Weights of a small GPT-style language model, trained from scratch on English Wikipedia: gated attention.
Each number is 128 + 32 x the weight over its row's rms, rounded and kept within 0 to 255. Layers, rows and columns count from 0. Numbers have three digits each. The size before them is the row's rms in percent of the matrix's.

# up: layer 4 MLP up, 576x192, rms 0.0761, rows 472-540, columns 0-95
# down: layer 4 MLP down (transposed), 576x192, rms 0.0725, rows 472-540, columns 0-95
up472 092:153097145114127124110150105158142156169155075161127159075123097109115087133095115125106140141134091157142124133076092033112156098045178091158112170137170142100148096073147095127090155127100130125163084055100097124116185130146132114098108160104173156141092153049107096052091113181152099082
down472 086:081163152140100100144141098141137107153133145146180111104126101061152112137152151140142116170108134176117186185118182167194131143173130144067165134105167181091101099178095168100134119134049167117149173160166099169156133094105142081184124154117098187078114151145120149021118140152122103118
up473 106:163136142112109144110143156113129147130152169134131158075119162165126109145150118111127096130138123117129115111096113084125149117072080092102082140131147104125153062138168132172162189163183114140132144091097115103060120151166131128156145142135114145110164099111143127122112129117147085108
down473 107:149156092111138125200122129105149124133127114158127124123134160168136171167108085135156179071057143099127110148161140166101150076086091172107166121141111130176096187156119154119128150179135147187124171118143050084158125101100147114118146100086073155134175104126103122090101086093120152117
up474 126:159086126132111109095178133159149163159190173093108137109068143047121122133096111166105089192154134114150134109138133174136141085113112086107125102167143138050166119122113104113100187109158149077093141076105120183114149188150117111145115078155132137119109158113139125067103102135109099089
down474 122:096146159149107129190123108119162156152165190051087144154073103057117106107081143112155101117152114084150128094128124157168099161110119162097146113130143146197160096131092134157153150170178124065078146127098091166110153106086099061137139102138150147151102155134133108088119077103138193127
up475 099:154138154171091165086127142148115174145103127094117117160147057113136146066191107105114148142155086126109151103114125121073142105095188116109092145166182100123088165131107070094143134118144182118170101077135115113159154174118084184123122092139175186121177148171154148142111109162126090159
down475 098:092143121155120158172083173123126165151124121126106103157185085135111123116118124122123080070113144101140156122143142105051120135146099162136134095071112081141144092137147164145140100042145093151176154155084141084128126090190081153075135146098133138160150150097073117006121140127142123109
up476 097:157123140149067130090154125145144100147152088120160141120119073091073093124055088153128127101147095171167159079132119077146150082080096118116133095174081148081136073110104116139104080098174127110072109149124196196118155163147084088120125069151068104146124215127103114110090130083147095121
down476 090:060113113100110137114128163048086124120096110172102101107093122125161173122147136122113120084099071106102075143142131167120092140160132153105116085141119101166119135117104105077150107124119121151123137109156148124124118094148130119132031144124130168144136106112096164081135202131132121133
up477 104:168121188107117102062133157119077123127213145132159192162094088160136104082114117100082089157157118145150152073099131133148159079153206109134126117164192149158159135136131093106113159122112109133164087109096125140108146161158110111113109162181077158115144119097141132132062133142121118169
down477 111:164140149154099120083154170098129093097126136142125186166127132112129194113164109118143115127091070152094158143161114201142060120162174155138156078120124165164132177135112082141151163111124104166191119144096168148124107143182142125174054154073120142089175150112197149212149132173128110098
up478 098:141161162171095146078142112145124177156083128075078099082109121116110116192103066096089156157115148118156116106120132132125111127109134123168062128121171124134111152148131085168084145057127104128148169104116102079111140145165138123101142041091142133131103118153135126080144138103139124166
down478 095:157107117112088135117158157098107100155123200138056132132143114101164159210095115148086127140190101108136078057103177144114116211107111141099162072111139100155117188165159122146133151146156175138159128161089099166129060128128128147199140140080115099124130180183138132117139159193080184124
up479 098:166098110134121092103144153149109129132143107096166176083145147086098133164134112121079100083129128182136121104204101111116134115078147127136155134162156091079128138092119147132136118150156118198153142137144130126059160121126123086138140146184103116196116056132116123138083151144078105122
down479 095:117095168099121138107126150092179144101112148162047129085102105067168182138182133118140105176083104077099080170116185136144135145221083127130163130134101135178134144115104146167106116141113110123189083088068172044150173116121082208112107134116104146190097140115126130166117104128123108129
up480 105:163136136123077172095135126155138078117133134146137095104117057119114091049148096117063117115146061182142148094128103145144134082131105123145162079168155079180154180155152061124114155121139085122086141120095098102068167158156088127102094104152147175119089143151116187111130113094129123126
down480 112:058049109146136105115117136071097151110155161177157152146107100117144127116168151124121100132118124145091183135107134178127078176128149131097157129084111182137130163142148119106106126103150162172147129196050137149116162134204143164173113153142074129115135115168141148087101199099130132163
up481 107:141118148156071159074196137209129120094147074127109129115172102117092152204154112158151108117186074180092115168116071117110083125070118147087095069124115075127080068107150149117128103081143118123183127121170140111085144200169103119056069119114125149134116088143149116114137184192090060128
down481 115:096130121115126097128135115122140104114124101116141140115137128142127109150101128104111128096114124169089161119112101138165117119097064187124101038127111109102101144151150102127113135081123137148129140102159143142113150149175079102073171127114078118116179129121151130210154094119079100128
up482 110:171160132119131140087165139144193159137186053075126130098120144107057114109118021123136064087139123133151126125163130118125192111122113129152079112107122072168161090117118099171051097107191139135120081083134178176114185151108100172127140146125133075112142079140157169108067114098160124131
down482 111:142143158118130123136109140057157166085141146144131118150111146062108134139113113164149098086126127088125122109183162110112172126149097091121160133126142132144138093126163147150099071183158088090136089123173145165186183153108151156158205140119106101121098137155124132092127050118124160113
up483 101:174156131149124092108180139141116149138144178085146160117061156094156077131163121126110143139118063125113112112120124208119120172109134090122140129129094072068163153093152137139107142128133157072140163152102137151077077181156119131112084120184160083106101081168097131083120116121099087192
down483 093:153133173072126148155113113104162144178146156077159143157088120111133217133088152122149088146128051103143090069126125198126119134077133146173174088088169105120130127139119199103114160163144131106162109138078139137115154115118121170136141133115164105137025112183139081137094063090136111173
up484 093:126027056051181031107088224113037255116127093112135123095132121149141177098076109149112093163142124155173115101132129082131144134087127150088130129132120156139151147130129132093100117147225136056146096113140090125125115141109097135130122118167131197120050100114107169081154110178118145156
down484 093:145194164217072168164182044167177020137130142121108171150117094097100109139189171103106157096100108105097186151142146161138115145166163087160149124131160098111094109120141129184157143109011104209151151144084157146144122137142194098144108139114098075153152133148141094148093154097127081097
up485 106:151117161146116148102138161137129116119120131119121111127138091093123145105080103136109149163117121131090105063079108121080125127150117099162064099128138140120148171127193095119139127133140158073108115139157105117185110125102057102207188094061066117107136131130073173076125082179136169120
down485 104:130113158110161140108150093107124145158116121160145169158117127141130202106176177119146209149158097176143126169095149057129216148096124032132127100136151125106164109193090104163165175102145154143126085120119109096085100159142106113089150178135089130140126156152152104098159108110189102140
up486 110:177131095160145096106183139165106159107126084103162167146151113151157152114071094113114111144113133149100134122115139183125137053155136118177088117124124166133094078145185084068121150061146188087134183071095155142128124121163090150112144088118142133151099128114133155074079123169182087112
down486 118:074105089109125120180119149107152128067128122128209112070084065129146147140144134119094112135138118181108094138170127112155083092130137154179099140144069156154113105110089118090073071193122164133173140144114140127124079146081119105122115128081137125110152148165141149120109120092142151119
up487 100:179108140131067172067146127168087150127167139109133114111121122082143139100088083171101088174137167163180052121112176076111142148073137140111075123112189116141121172131100099107166093151092110144131143104127139174106118156163114148082122123151164186148112098176107150103139156144160095061
down487 107:093087131137124170137120097122089128131112145076111145154162141117125160201105145129158157141151144104187088144117166097170086167095093185113137067084154091172130130119122101173166171108139112139137117100133130132124099152192140086104092162161145153138042140129118133114095151120176024124
up488 108:143078117146101102088159166181062140139098075142141199124092125140083146144108117169108110115118151101137129160130147079160144078142130098091163160114134105133106146134107135134075126081135193124144172148137147091131145142197160118113041161174143154050118119141125181142103137174134072136
down488 101:082078049183114136145158158155101086099115074203142138083091157145125084148114144165131172068086151146127106156116172118184118147178057146125080163139141149145100134078125122122104093130151108167127153119132156104176128152157122054143099083126127110086071149155133144117126085137060149082
up489 109:157126077156102178084137153120132143151120161104156109090080136114111128145154099108089178104147035138153114117129139053121111059127128145095145090138162142108142181113139076123115220102132105144122172082123096152116115157226073094164102066136121207117140085157119146122112194146108060117
down489 113:110112132159133073124114169115172181058161094104076175131163132107139082075149126160160161159065143159115158130135154117144098075113134147130151089129166143194129128137163118167104177131144117128149160185101137091127113140121182156117099115101150105093090110097106109111182179119125108136
up490 098:187171168133088119091181136180116138178137084156106141140069101100064108123079117169144066120165105129153079107117119151057125091078140079080089111149141148072148120161173074130139129102129147087177128107129171148138126172093148123160134124123111092129123171105104165081096136169113077121
down490 098:151126153150111152104086141109128164166209142103139188127097125077136117107094145164141130145127106109111147176129134158098119147116150114150053121152134135084185132164117088103106179144176124157119147191084137104087113118152147182137235119133138167043133121140209101102137133116146099118
up491 098:140159127162051120071157127137089166180155098151108115108140121090124176125141134144151133173168086171113065133133089153146110138066139143120127115203114080078179106114172116100078122145184198106146191138118114143105081174151100076147117092117098137186098120161108109088102188190088113115
down491 102:105132173148148105160112116104137114117111122129066138143197093116126159135192095150138146110099157116077130137150077170169120136089139188117113126110162108145186171104141113075143113151189118084101126168138138111147167119129147100142086108057088118151036085139121208140158134167142144120
up492 102:152163158184149194090122146134116179167163153113170124102109122116110101138109090109075114100123074187161103116064114067097194114082120140120118017088163100150121124107133121115141114094084130117158165154074111158125100201104147096082107100122127137108125082159162128113164185117111111154
down492 106:160130096124158136134156103134135167164177170141128146124160130123151109166140111152103168112086214142178064179114121092149122137084078119135072089154094136110154141069099095054124103088145108144132129127126178148111091158147130135089114097202185131191069123067084116161175116110100142140
up493 103:153144141176105125107162128149087156129120061119211119098136121153055143115155112122135145177115145130157087128076096171186142214135135109128131116149136119091102054151115093105131132188154166167111114146116120153071112150159182128125147057148102159106136155164145197119073142102164103093
down493 106:164146127092137153151118114096129126105117095059129134121090113123120132094106122110138147148125149086075131099118132112153129059158140142122124126109149153105145157139127107123166175168139120133118156097117117119171095155114105075095158137101118198135115086143076172222095097120125143103
up494 093:148087071156074171117224147171126104112108118147114136095073134146089073147131117101118069115170116133119110133126067151072158125119149089149113140187152132119112092143145125118068161122162167128100144085118115126078153197241079088129087093142139176124161117122146169116100142129145114156
down494 099:147097100164190121146126141159123127072138199144108058137115168116126189151215119107135064093138109150135112117134124143144117089145061084139134087214128148135134163113113133169146109185104178134133127107105159124089111156167142090106175161104197146145094103130147101158138116123159076151
up495 100:153053125120142192065131184132088146164142158095127188103105113094065095176128121162086118145171087132144144134131060102083129083122128140124156127198145129131225135112156128117126118049147104114168123123118137112099174187135114126088110202106089125135142038070152124143098133169134105144
down495 100:155155157097109197118160140169162121153134172127143110165133123112143114107069185119069174125168171169090082135158164086112129091149110072165112102122137080102071107150090166127168163168066123119135141092160110141143122161106123141161110100113060175074164184146122129124113059154127148093
up496 104:156171098133083086103138153176126218133168143116186165123117096111105139123155168126098076180128128140128098162136137080072132184139144097085138098124113088151132052116158150079058068097093134080173134091129106124099083143158142163096138114152100129153152102120056142125093155128149140129
down496 100:096125173107136094172128140134120169061106131126129103134104160099140129124147142094143121161137153143154174126111088159155149130136100108132144139141143073076155119093156101128144126134134135136155116183134118119160081119152138123167097118085164117187116155125109105148113174088155191156
up497 126:182150130208061141094189114154144136203147126152104162108107133142140130106124092113168146082133136169108078120131105154100111127101139103165120088172129147118202119113154099081086153133127162120138102134140121099128124136123137107127151132082129155134125075115120174114130133217151074123
down497 131:112126128124137131138117098091160097166130135145160130110120192132158181180094163122153107149079165185134108103169114186120096120150101105165154104096153155152133109165172158137098145120160151149119142137119123061101159095096099133115113167098135064118123116095131143159150088185167083103
up498 104:146046071155073132098195184154141130157189130109136163106100132106053161125110116144115113148142093164179089090128134093103159154155174075157102121167142083145179120115116106163138134096121175114115174089166150183132155097137087103118159208166107129118152136141088147081156114137132076128
down498 104:118130160061113134146127127123192168118188091117137111069095128124099180158170146131110157094101125113127155145128129136117143153208150133076118127090129177159156163165140130140164082147122182101089119118127120135179141101081133129191150150192185192152127126142133186118138066095138141122
up499 096:186131114146103139094171176154166159135135090102155117129150080138132082057098065162127135128126073132166104133118152083106102143159164106065159122111118076120184117073147121148112121107146153089106163095159068157120110107111120134109126161147063143181166116119060189127146134123164143129
down499 098:129162149139132179156122159166175119068098133157118114126141162140106095148116077125166163101177136143130075120150115122118209107141124139105177091084098134092181139084139153131126163106134107128136121106182129179105115125102132079088124157123119085188054108174110121173170101154173173097
up500 093:176140140113144149123133142217135199185108142141157146097094053140117138145124083111057158136160063149134124140114095094070158161173158112130111130101114136106129135113120153094077157077131135113174159121107118141095175173112111117118121139159106118089059128116160127104079134131117136105
down500 102:125124087153170093138167112142096150093123189095143114078158122153131118116114074172130048066125196132130040135093168139117136073095099142111165113132108106091128039112167149110122088119121105174129124149136142126140170098078097102134166087128089112132170124153102115108127127108082129132
up501 105:136130125079132142102152154143135116143116138094150149066092094133084108110082121095119140153106168090165138097100133158108150078125164096073097099133091063122161098158123113164113194090129146111131105120099129107111104169106166104107170079150074105126105132104121099108191134112128099129
down501 102:126116128111179151078127115103113133160129094091157067133101116199108155165128131099090138136093186093073131123094172146107175092107139130165108129186084099192145162141105108163117159099118099096148131136220106171160066111115104140112195124096155126147153175107148171061169078140098101086
up502 095:138073113161127135099162134154154165158164155106140155148080154120106113177142131112127064150130122058098126097116149157142131158171164143112083130101116129115117125104164096105146156133119140081191128138087112178085120176119100154121117153181094182092190147104077173109100166157108108178
down502 094:101098127139130136180106148138130105104083105103169083127090133144124115117092125170084158132093101127113065107141148121166190100195135215186115079151120143153141111122155117151067146146096090146183124171125124100133116105195150122087069114148143123097099103122133077127110107096060105147
up503 098:159121132108129139099138097156160127123133085165123104061138077098098130143181086159073147138130119100159072096081128125086121061132158041149072162129158125151189131146103072154125126102126139103141115120070157131114173115138158111119130093109065155142131133122135134106091111171143103135
down503 099:096103080089136136118199104165123111125085130145132141117079086132176169129113158196133123071084147126094152145111200161116142128154077153148107119118162094118213118134135144110120117088159114100067183142123133145171164060151163131134118101071147117125145127144156123052130120160176141120
up504 092:125166070143116134112142155132091138107158098131083069112136146185113091129137090192110095109140100081165106154125141144097139106092159083098117178188148149117103138071217080151114138126070150138192174139148136135146184141094158090144148100170099123142124125122080111117109099134130134144
down504 082:120119155108093159068178110168135125197174130121131133111136106094196131184133163130104195125030127154175136064095137136155122151134063143162084095096121125063141142151101111134128095038210176117105127115164162108145110091103115165150174146124147112097037203140103163056124116126125109104
up505 105:141155127098107168090148160148224144152085161102187092119063113127135106170130105110090126223145124126134153163030136101151141118093112125107060140091124115124149117169084116166148125063076095088113172139129090170135134147120121125101137098137144148152144116177122126118097099140180103212
down505 109:141115165155150119113158122104079140136106105139073146088080135095145084095140079147142169159084141108069116117116144183055177123141123123174137164103172122139159185102084100115151075116165132123129109172123146124161158135082056135106150174133149180162089154174087220141181090148142171099
up506 109:158164148150143133093128128127076091164122089125162163083074099156095139112128135166138162173084127131111107111049089142149105088109099057167140133143135137167148077105104063117139119089150137125149108136155124214097118148221170111155087127103094129115130097178136180120109110128186105168
down506 107:104154121124100180104093131128135124156134098074108169135151114126113168142072137134198146140145094078053125180143129100123089113108103070052205113116114172067090096119119133103107104105098150126134094111127116148098145149110155114134165156110146125161106107114084152142129032126108115114
up507 098:142191106205049151122198110164155109107107084153178199118147086125082064107106137130127076132135094143115101111113107106112130140129135133129106093118125096107087116113138169170107148092163168130066121156152115139125163095167142105137120151177156111113114111137140167122134188073189067091
down507 101:128145156102118111163131123059172121116137139147087117154115120151098125139155147134065102153116125113096168101141174128109126134134102121167112138079128086196129111165156142153128178091105142183139134186100129106075105140195197168214160088100134116158144152071118118156103124067090109094
up508 085:169147151168098148028199157183105100139120140085121203170135082147121150087142085171073115140141085166174122140122103127091104113148138112139129114193176078134128139157127117134091151072118112059167176095146120118082112139109133125103116116130088122118131130089105155077157176159162090103
down508 089:092155126123095166113175131098147135148111160137097149101126089117107128127127144110094115146151067132132171095109145114108097119110146121136116127146160094146071140127140149114180100115117143149166114116116136167086121127149155123152156138145106098107255090157138109181127181154114120092
up509 109:156181073159085169097142176159089128170112193076196125070140111079125095151146131162141073165175079100136091119108118173123144082090144115103116141098141128061149097113166141085155154073087163136184182091172110165107104183098064091172160119134092087090155164168110097133090144105097126170
down509 114:051136097090140129151111134086086099109121188171151085105104163144137081168130185128130163155164136122111119163171132193162128193168103104130141143142120174121171139138090171162114150079072089133189193126140119168143121166136134107200104093094129083135112131218137093188126164087100112164
up510 107:140149075059132158097148175142079078120133144143140173121144118098163101174121069100109131127149131144144099123112136080121163124051122093142098141193167147129153101132130150137147129132158160114168118083069116106115119136158158073189125083214120085163142120132070183038081107124160143119
down510 108:117142120108150161173139108112108115088104144126125195178144140164131155141111111141111136122103113143157164165080158131075090147106169086114144069158121213133122118170076113142142074117179066121125143129142124141148151108101171113129106091138153107118154127135122110063142087113137165144
up511 104:155102161165110175104137192136173135114129159095131144129075109119138169138112130135098132096110058125093188107120124076151154142065164129128077103113143116092092113144106120115166142093109088121208155148161137135135144121141145131076132098135117153153139133108149142119108167128145031207
down511 112:138112101110149140184014133145096140105150124106077099086107086106164169167132102123097155134088136065130145141161174089185038156149133120130111142121200098112100140100178110116129138098087126111122109128127135079092117113163184175113108148162161144112152085112131107124161129151150121112
up512 095:106116105089106186078125122154183128221117094114148106123114102123108132084084074137154072115190157115165100059109095120098122127069155157132101128131139069142133112170125154106117157093140135056169129091116102113143168148131088129129156159112147079135155113091076183124136119165104099131
down512 088:151109100169114118144168111127130160142136146127124094117096107098178204141172144118161184132100178093118174112137169167151101124114154155159142157164104133198129113193093137144138132186104116166116189173104078094138116145045137121104087121107138139184149117139144142100094162128125168129
up513 095:162103150128113055098116161136151154155103118100127125116118107133138124136083098143089135148166117142128088127147101118115127074164173124160155110091152150054159133109151070105148148083085101139186124091120081129145132138137112154063125148145069136103118086106130187107192175133135097138
down513 095:092120110133149050168118131100127128145125090106111094135101148169123116150135186168140113111157098131132100136138150122143089120087120147164109110083115112075149123149173135192126113130180097131143128102161199087164158086155133131111204121138067093100070154123151113116137148148209137136
up514 102:151084069147084155086141132197202186147143100076107147112148124152124104153120088134117153190191130120125144113122122111142093122139111083129106104136103126102118133158124133097106096074154122099171147132102072117107079150208108113125097089051142128131179136105093145124079176098156071125
down514 111:090086114155152093181090178083119112109159145103168086090152125063126117101100148074151065188105091156109129100044153147153149122094166060145153122162100088125097106101175151171111181085144112133142121155112099129089066133111113199092132145143121145115058115097114144097126149095121111169
up515 097:154140146192126125089167151155127185148199120088098155123131138083142158119094132173127115119140071189120164111154074150080108132192187114096123106116147171144093151112121104068136170146095101096129126102160136171126103147135050111140056092148132158134113143139073150085109182124171142125
down515 101:102126139123136189108117130121151148166110115135132124103082144081133151098110142199162116131084129119079129123099123132119085155132131147147133129074163183157072099071160176127046135148153126109122139179106146155183145132106093129114104168050103089160082161087108155090110091118153156123
up516 096:164139114113082125116137163189157089147129171101100151114118122128088149114127074145127091154171104125136087162140137102107078190115105079090122138144157111181162089177189105130114090121045125096095184190085127093139071149143112136137083127087083155182142121083054166056089147148150068208
down516 093:133086165158180115179113090122175146114133100162104056058105144137099111111098167111111145138080113185130139088165136096097141096174116096205125148091138140164100179090095140126117173194094127161136175095173157130145215117079141162146108133153118123151108176098125129118154099125191100148
up517 102:153092071141095065097142145153065145114121156166149174144112140157074120145120130144099095149112106136176165144117104132128175088106146102135131154186161067114141081107188110093044159086140111147162145081162086170130176175160102100126082103143120149107148121099057105132099134096175118092
down517 096:163105170108135183162084191192130170165179114132112117141091174152109087143150144068158158109107103086131137153105107095089203123145073126091152166068173109101052138092159161090115173122129159149111099089127163068169193115098154134102085085124104133151149168130161106195133140131163168130
up518 094:191129110136114096081139143166152155203167109110150167115111119087106110107092068126120115184195112160216134139162124122112100106120131141107097135144160089141100080119131120137103137112140101150177119128122069105111154137127099131165179134107111160184128107147082191085148182113156026162
down518 104:143110096112136115140085103115111124104068120132142091157132173159118100065086123118119045066218168125095113136168092073154123154141157179127094111054107133092102136114102155184128183114118089126175141142141123149108105128101198070090128165139089139088144148135121088182137162070110117129
up519 106:189104136136091163103152123187125128153126135110145134104133130080117155172146057145148157149160143125135094080164141147125145072117159143093101074131130095095126141140106079100083107070117190096185159083083098128083111190143119129131144172163093149158147085150130126101165172172149114137
down519 116:107164142137108108149114115140145118076085164152148099158143106109115139158129110141140184151080182121135134149122103122178057076106153134094191176110123039133084117160097171196102084102196136124131096158128078093116155180151116197124129173141094096120123066121150107097067112132130134147
up520 108:175101114136126112107156167136154134114128094116118130067079122071144144091143083117158161106128122122134121072123062194130138172107121056103102146117151074097152124189151072137080126103126187123098140149115078153117146147136097099131091134149072104107129075165110170107146113110182037146
down520 103:150114131101113164158081116071175135091091083116111100106113105062167209111125136102197123101090113094042116148180120148163133138105170151125100151125140126103092135191151096085110103094099142145114132118130074116166126120072132154105133134143069058137069103125155109150068106137112021127
up521 103:137100089164115133091158133113168117165118124128194070087138131076101103133190123119096146202122172104189114181145098177059111087175101107146107116188155100119136150105172099148097144098131207166162140072043130067089079178155106154130184109119079164141187119105123140101077141097127096119
down521 102:188113144093129158101138118149104139144115104155136112146105125126135117146202122128147090119153155156209121194108157167058070160144103097097109120128154097094167190100068083146117136155163110125135128096112121145173110117078102142147082046123163089085118131126091138066127077116120180031
up522 097:152152119144139079084162127152126124210085101126114092174089124125174128120093113161107106178170127149177100081167126194122161105149138122114123142145172089163102092091162149082113132119114149127116119064159088126119125116179113113087098096163146083155120160161127101108147095108112075116
down522 097:094142091140129165195111094139129066099123112132140062127077084133099059170137191052167097109103155118133139103112101106129117168099081110114170153147126145110105081118110153090101095121145097069146176103161157112152081131113091070101150110118132105071158188204120102110032116112084177183
up523 099:157079055196143083121117164158134135110105173102122085180100121136107122119157110170137125096164157102124126084132144130158146148144112080127124086193115133072150112110200112134105119116119130118160121057124113138078110089108136081144158141096117142080128191156126151018097157137101115108
down523 096:145129119131153128188164080078117140100122181186142179107137117181101135130108119125192205082118112051170083103152119145134140131123108182193170180082120106089151209101116077113188142114099173132082131075094139128115177114130090106133146148103145156102068092124163100078104093141122073121
up524 105:170077180135082129073137141122177157135137197135177123139129135144138126110169082100117101126142147118146067100166128110145112124135104079097141075086116061157120105151145054089107134075136137164108153172127151108107083164174114142147129095087126121137142117113119159104130189120204059110
down524 105:143139101121112140226097151127130137121120137154121111122112101133129161129114068129136147130167202111209110111100111087150090139114106154183088167103087112118113158149112139123120178112105112112090103104148088134159096173138129136131133150034100134123049090156164103034155117131136106150
up525 107:158154077149096119083205134151104139170130106061120176144148113125092110093144129183104121169130104153170075123134161139080151123078154106175139092172095117112107093105135080142065151089138130070119162117069130129084110097188100178122119085138085155138154192126117186103084156131131058105
down525 111:103158181101125094116134114061153122101140142116104087130131078159093145175182118134087133120118121142117098151121185111112117126153159137160136096077107149134071114148118181129162164169105047154104117127094097207099113130140131141115168117151108169156182106165132154157165175094142107103
up526 102:133106136177137096086123141165115141157116124041178139110136063145117122104134127191100086141182095163134177100138064054073156104122183131112127126102157092134136119156107122124115127165147166118106147154152071154093110089121146159127156078106113160144116094127077144099142148107170131134
down526 107:101088106141150094144090142082119091127147126096154115132086142119173096097162108189148102142126075151201099106193163102144169049155149106122132158090130169144143095168148185180140231177123135152133118144133083144105164204114152058118146143204159145092136137123094131110127116111123139130
up527 108:130140144124146127045124124154173144129100121057149160146130119082121143127175126118092170128135122149136149095124040128164150057047145120087095149135180139143111097139144080084133121099128181142083151088130081107129100172151097122130081068133147153117143082118138127140096186178152139211
down527 108:106113117159151101108128175129103126130139132137109131079167127144106155081064094147044074060086112118144109096113136136130120127121118191111128114140091145080153150185132181102096112103120110116175064110152169138174103184165121147109178094146141111123123174159134125158112155123088152118
up528 098:139153132089104145104152192137162099191060205149107128076105104134160113099124111098117144151175128102160150097157131098143143109138112116094127112186098143115211086112164177159091101123129202127192107073127179164175126161111122187152094134112127163126123099137153165116133147162186153114
down528 095:139112109150096108209160126118143148107077116115122138077197144194131154157095143125141159089129088134159156098171096090144124134147077144146094167172070124158123068139220116145127178105158155117130177107099101111099088114083131166092108146148182104120173085126122090126111125123171142113
up529 099:150057120152153136124193119157105121144113100128140101115096118128130150144158133122129140118127141106156097043062099083122156110129135070148137150204170144114099135094151103161118122142166149170157089059087079112093078141125085075086193201134115123171139118152116181107075154203141130117
down529 096:133123166096123141172132095147165142106152126093092149146160150169076140119151121124165081129182159074191092125078127115153132139117106126157152157136123106146117097064201124208138113065090127066113134092069151088174088119138091164111175081095119143156177130136106122168097107086110089165
up530 095:196144166117108083076146086179148166097061101100089125106141097072096117129098091121075070117177157122128067097163114151131151101113148143143071118102114091135098091171132105146150111118096155137144153127154082110144110187176150108078029101145155158131174172148160189131167147141107165122
down530 090:130173111132116149187103079127206115111137125086132143105166137144092064186167096115150152128113149110066118127142064101180108144135121143101166137087118090178126150148168201128071096068139119186159138112146146110101106108078121118168088124138126064146106130128159120158125076122118126129
up531 093:128091139108126113111220117138082110133157114100116112148098130130136098160140136141121119131135113084187092066108147144119126124149137095094136038164097114119180112117146080104089206129147155176178163143160145119118106149194063083180140124110117135056113123111055119126082090098154122123
down531 084:163130091103093086133092165156151156115109120122169163119153154177189127147104079114147152153119087141168121186147153082107145128130143152096132118063178142097059146091107113108122096116066105115081122144141153115132165132150126171128097098118139119169110099141123099255179146168130133185
up532 096:134160156147135094070133172178142167153096111146083147144111091124153134139105074198133112186139116194169125116166100129167121087132113058120096140126159182131082154134079125159116109074111120131174116056134116098162120114225134129129125115107191092158101098134106134111184104147173128151
down532 100:107084106143143118124102201131061125098129121167098174108111173129088070154157111194130126115131121113112130097120168156166123167120143163121088132144169111117146087102119141132138087211108168161184110099079190131183092109133146142172118114153161106133043129110154111134077110111139121124
up533 112:189073095174123088099141130178135171137136150140181122137096125100106112209129111106069131147121086122134112079146147079128180118131134084094154096173082133148150099152074097143137094128077126147183124146124155161056141145131124088088088109180141150129111051092077125136115146098162126172
down533 121:187077078135149068166123188172082157083158121129149079189134159157122139115153135135095152180120130136074194185159127119160101149124097198070132141110144128121147116134104065110130095161142117182152098150076166134160180191134142118126135148192139156162083137079122131157139162071087128151
up534 090:140139101153103118111132190110102142111088122101146143105147174174122084173109089127108164113177120107114123076136092140125138140109118086197108114145177136145186184115184136115142153140162151081092158099100150187100165160252075138127079123101071137102145085123156131126081108122181100119
down534 089:081111143134113132138141122049087130067104156120138132136155122163162203066146139156142105113189118083174100122106094079090148142101113131162129111096127136117133120144135143140125087210160151149111103130141097134140178110159129151110074081075098173172198115107108141186127066169118106135
up535 098:174085122123152118113174112133142143158145091118117127078045100128157135116146142138139109192181134106131132081065118183148140117113153055147110098132161130105119149089105152084096188138146162094118152097073058137069101206146109135106140071159135083171121098107165164126107101083106096139
down535 091:094141138089134158156138095097139123165119115054057136181095113130124142151101126153160122144131102098187166126133090122200121136166133131105181089201095163153115098148103140139182120089158168091130151170104093157161112172150102135134135104073149097126145198107082109071108133127115141133
up536 097:164128183118115108114139175136148114183152127169114158101111063130105126137049154113109120124166128156132056094095152150042174129134121081077129158134124103107130107128163114107169161054067074086134154083127132187126131121121082158141112148116076153092106092142150161110153115117178129153
down536 092:160116179092143098084102127041099149086140131172162172055157178114101157149175152140191147149053156109100155147149151180126135107147064113135219117131161140140152068068184161135092108104125138159121161132112165143133110133131141122153138188131121104143094116165112151138062117106103085131
up537 106:160132127154091128097165116146119106112200081141098102067096100050138143111096078130111113155137075148130068102133143121072182113157164078168126122176106126163093133148122098130087152122164075083142174126153073128128096118129100100124076079112164154095126127159140125109183131158093125148
down537 113:141141111113148124181095126114109123043162180127153140069118139125185114134143169135128157121153087125139120185125122113128085097114150060117108132135051083152187091080106101109095173179144145088129188127126109091152087107072093117143100138137124128149076146110094074206103045134114248173
up538 096:191153133172108188103110139139117200113108142094158127076112127083112061167087116112102093102165102093126117120148141128120137150098110140112150113113202127160143140133104115093114147117149126113192169152070120168094097145176126116152127117081097154129145075145136158143126116206128096157
down538 099:111081113149145102148087163100101168137164169126126077106105089143110088106102154103140129164151171125088120171184146090126124159142140186114152085168087145142155114095142175174121176188158156124140110191131100074047128136187088153151108133176076137159118102088180099110135198131118092092
up539 090:157204153215066197108184087205151065091115133082090183105166088050128179128113142126096106103138102155133107140124114092108102134183137143152132089114160102094098169132145134118092169110091129164110125122121125107080161163121133160114109111134078098132122125101151121045143160128198096068
down539 086:099148110091156066190122093063129139126151140089139108139126121190120129132134185137169122175147133087107188195135100109164117083089153153084122136082142226082094123120164139168124185160115121162169149115124133145160127127143173145149168148146066112141078077117176116152095092134110187081
up540 097:146127158078108149098103130145155126116111129163126092129135051087167118148220123105136114182144135190115152124124099138091130074098115084064082157122175130140162118167155106129143138013124151123094129073113083104137111127132140118151102082109133148170156092095130152122119179135180086132
down540 098:127111164154132102145155130103070151137131097141127129141161174103086110185172090144097134073121093069152113088129133140112110093138134134171130112105091190095094191104147106095141129081160106110149098132152166104179188091168142144117143137162102148127132158096080210071081151113089129105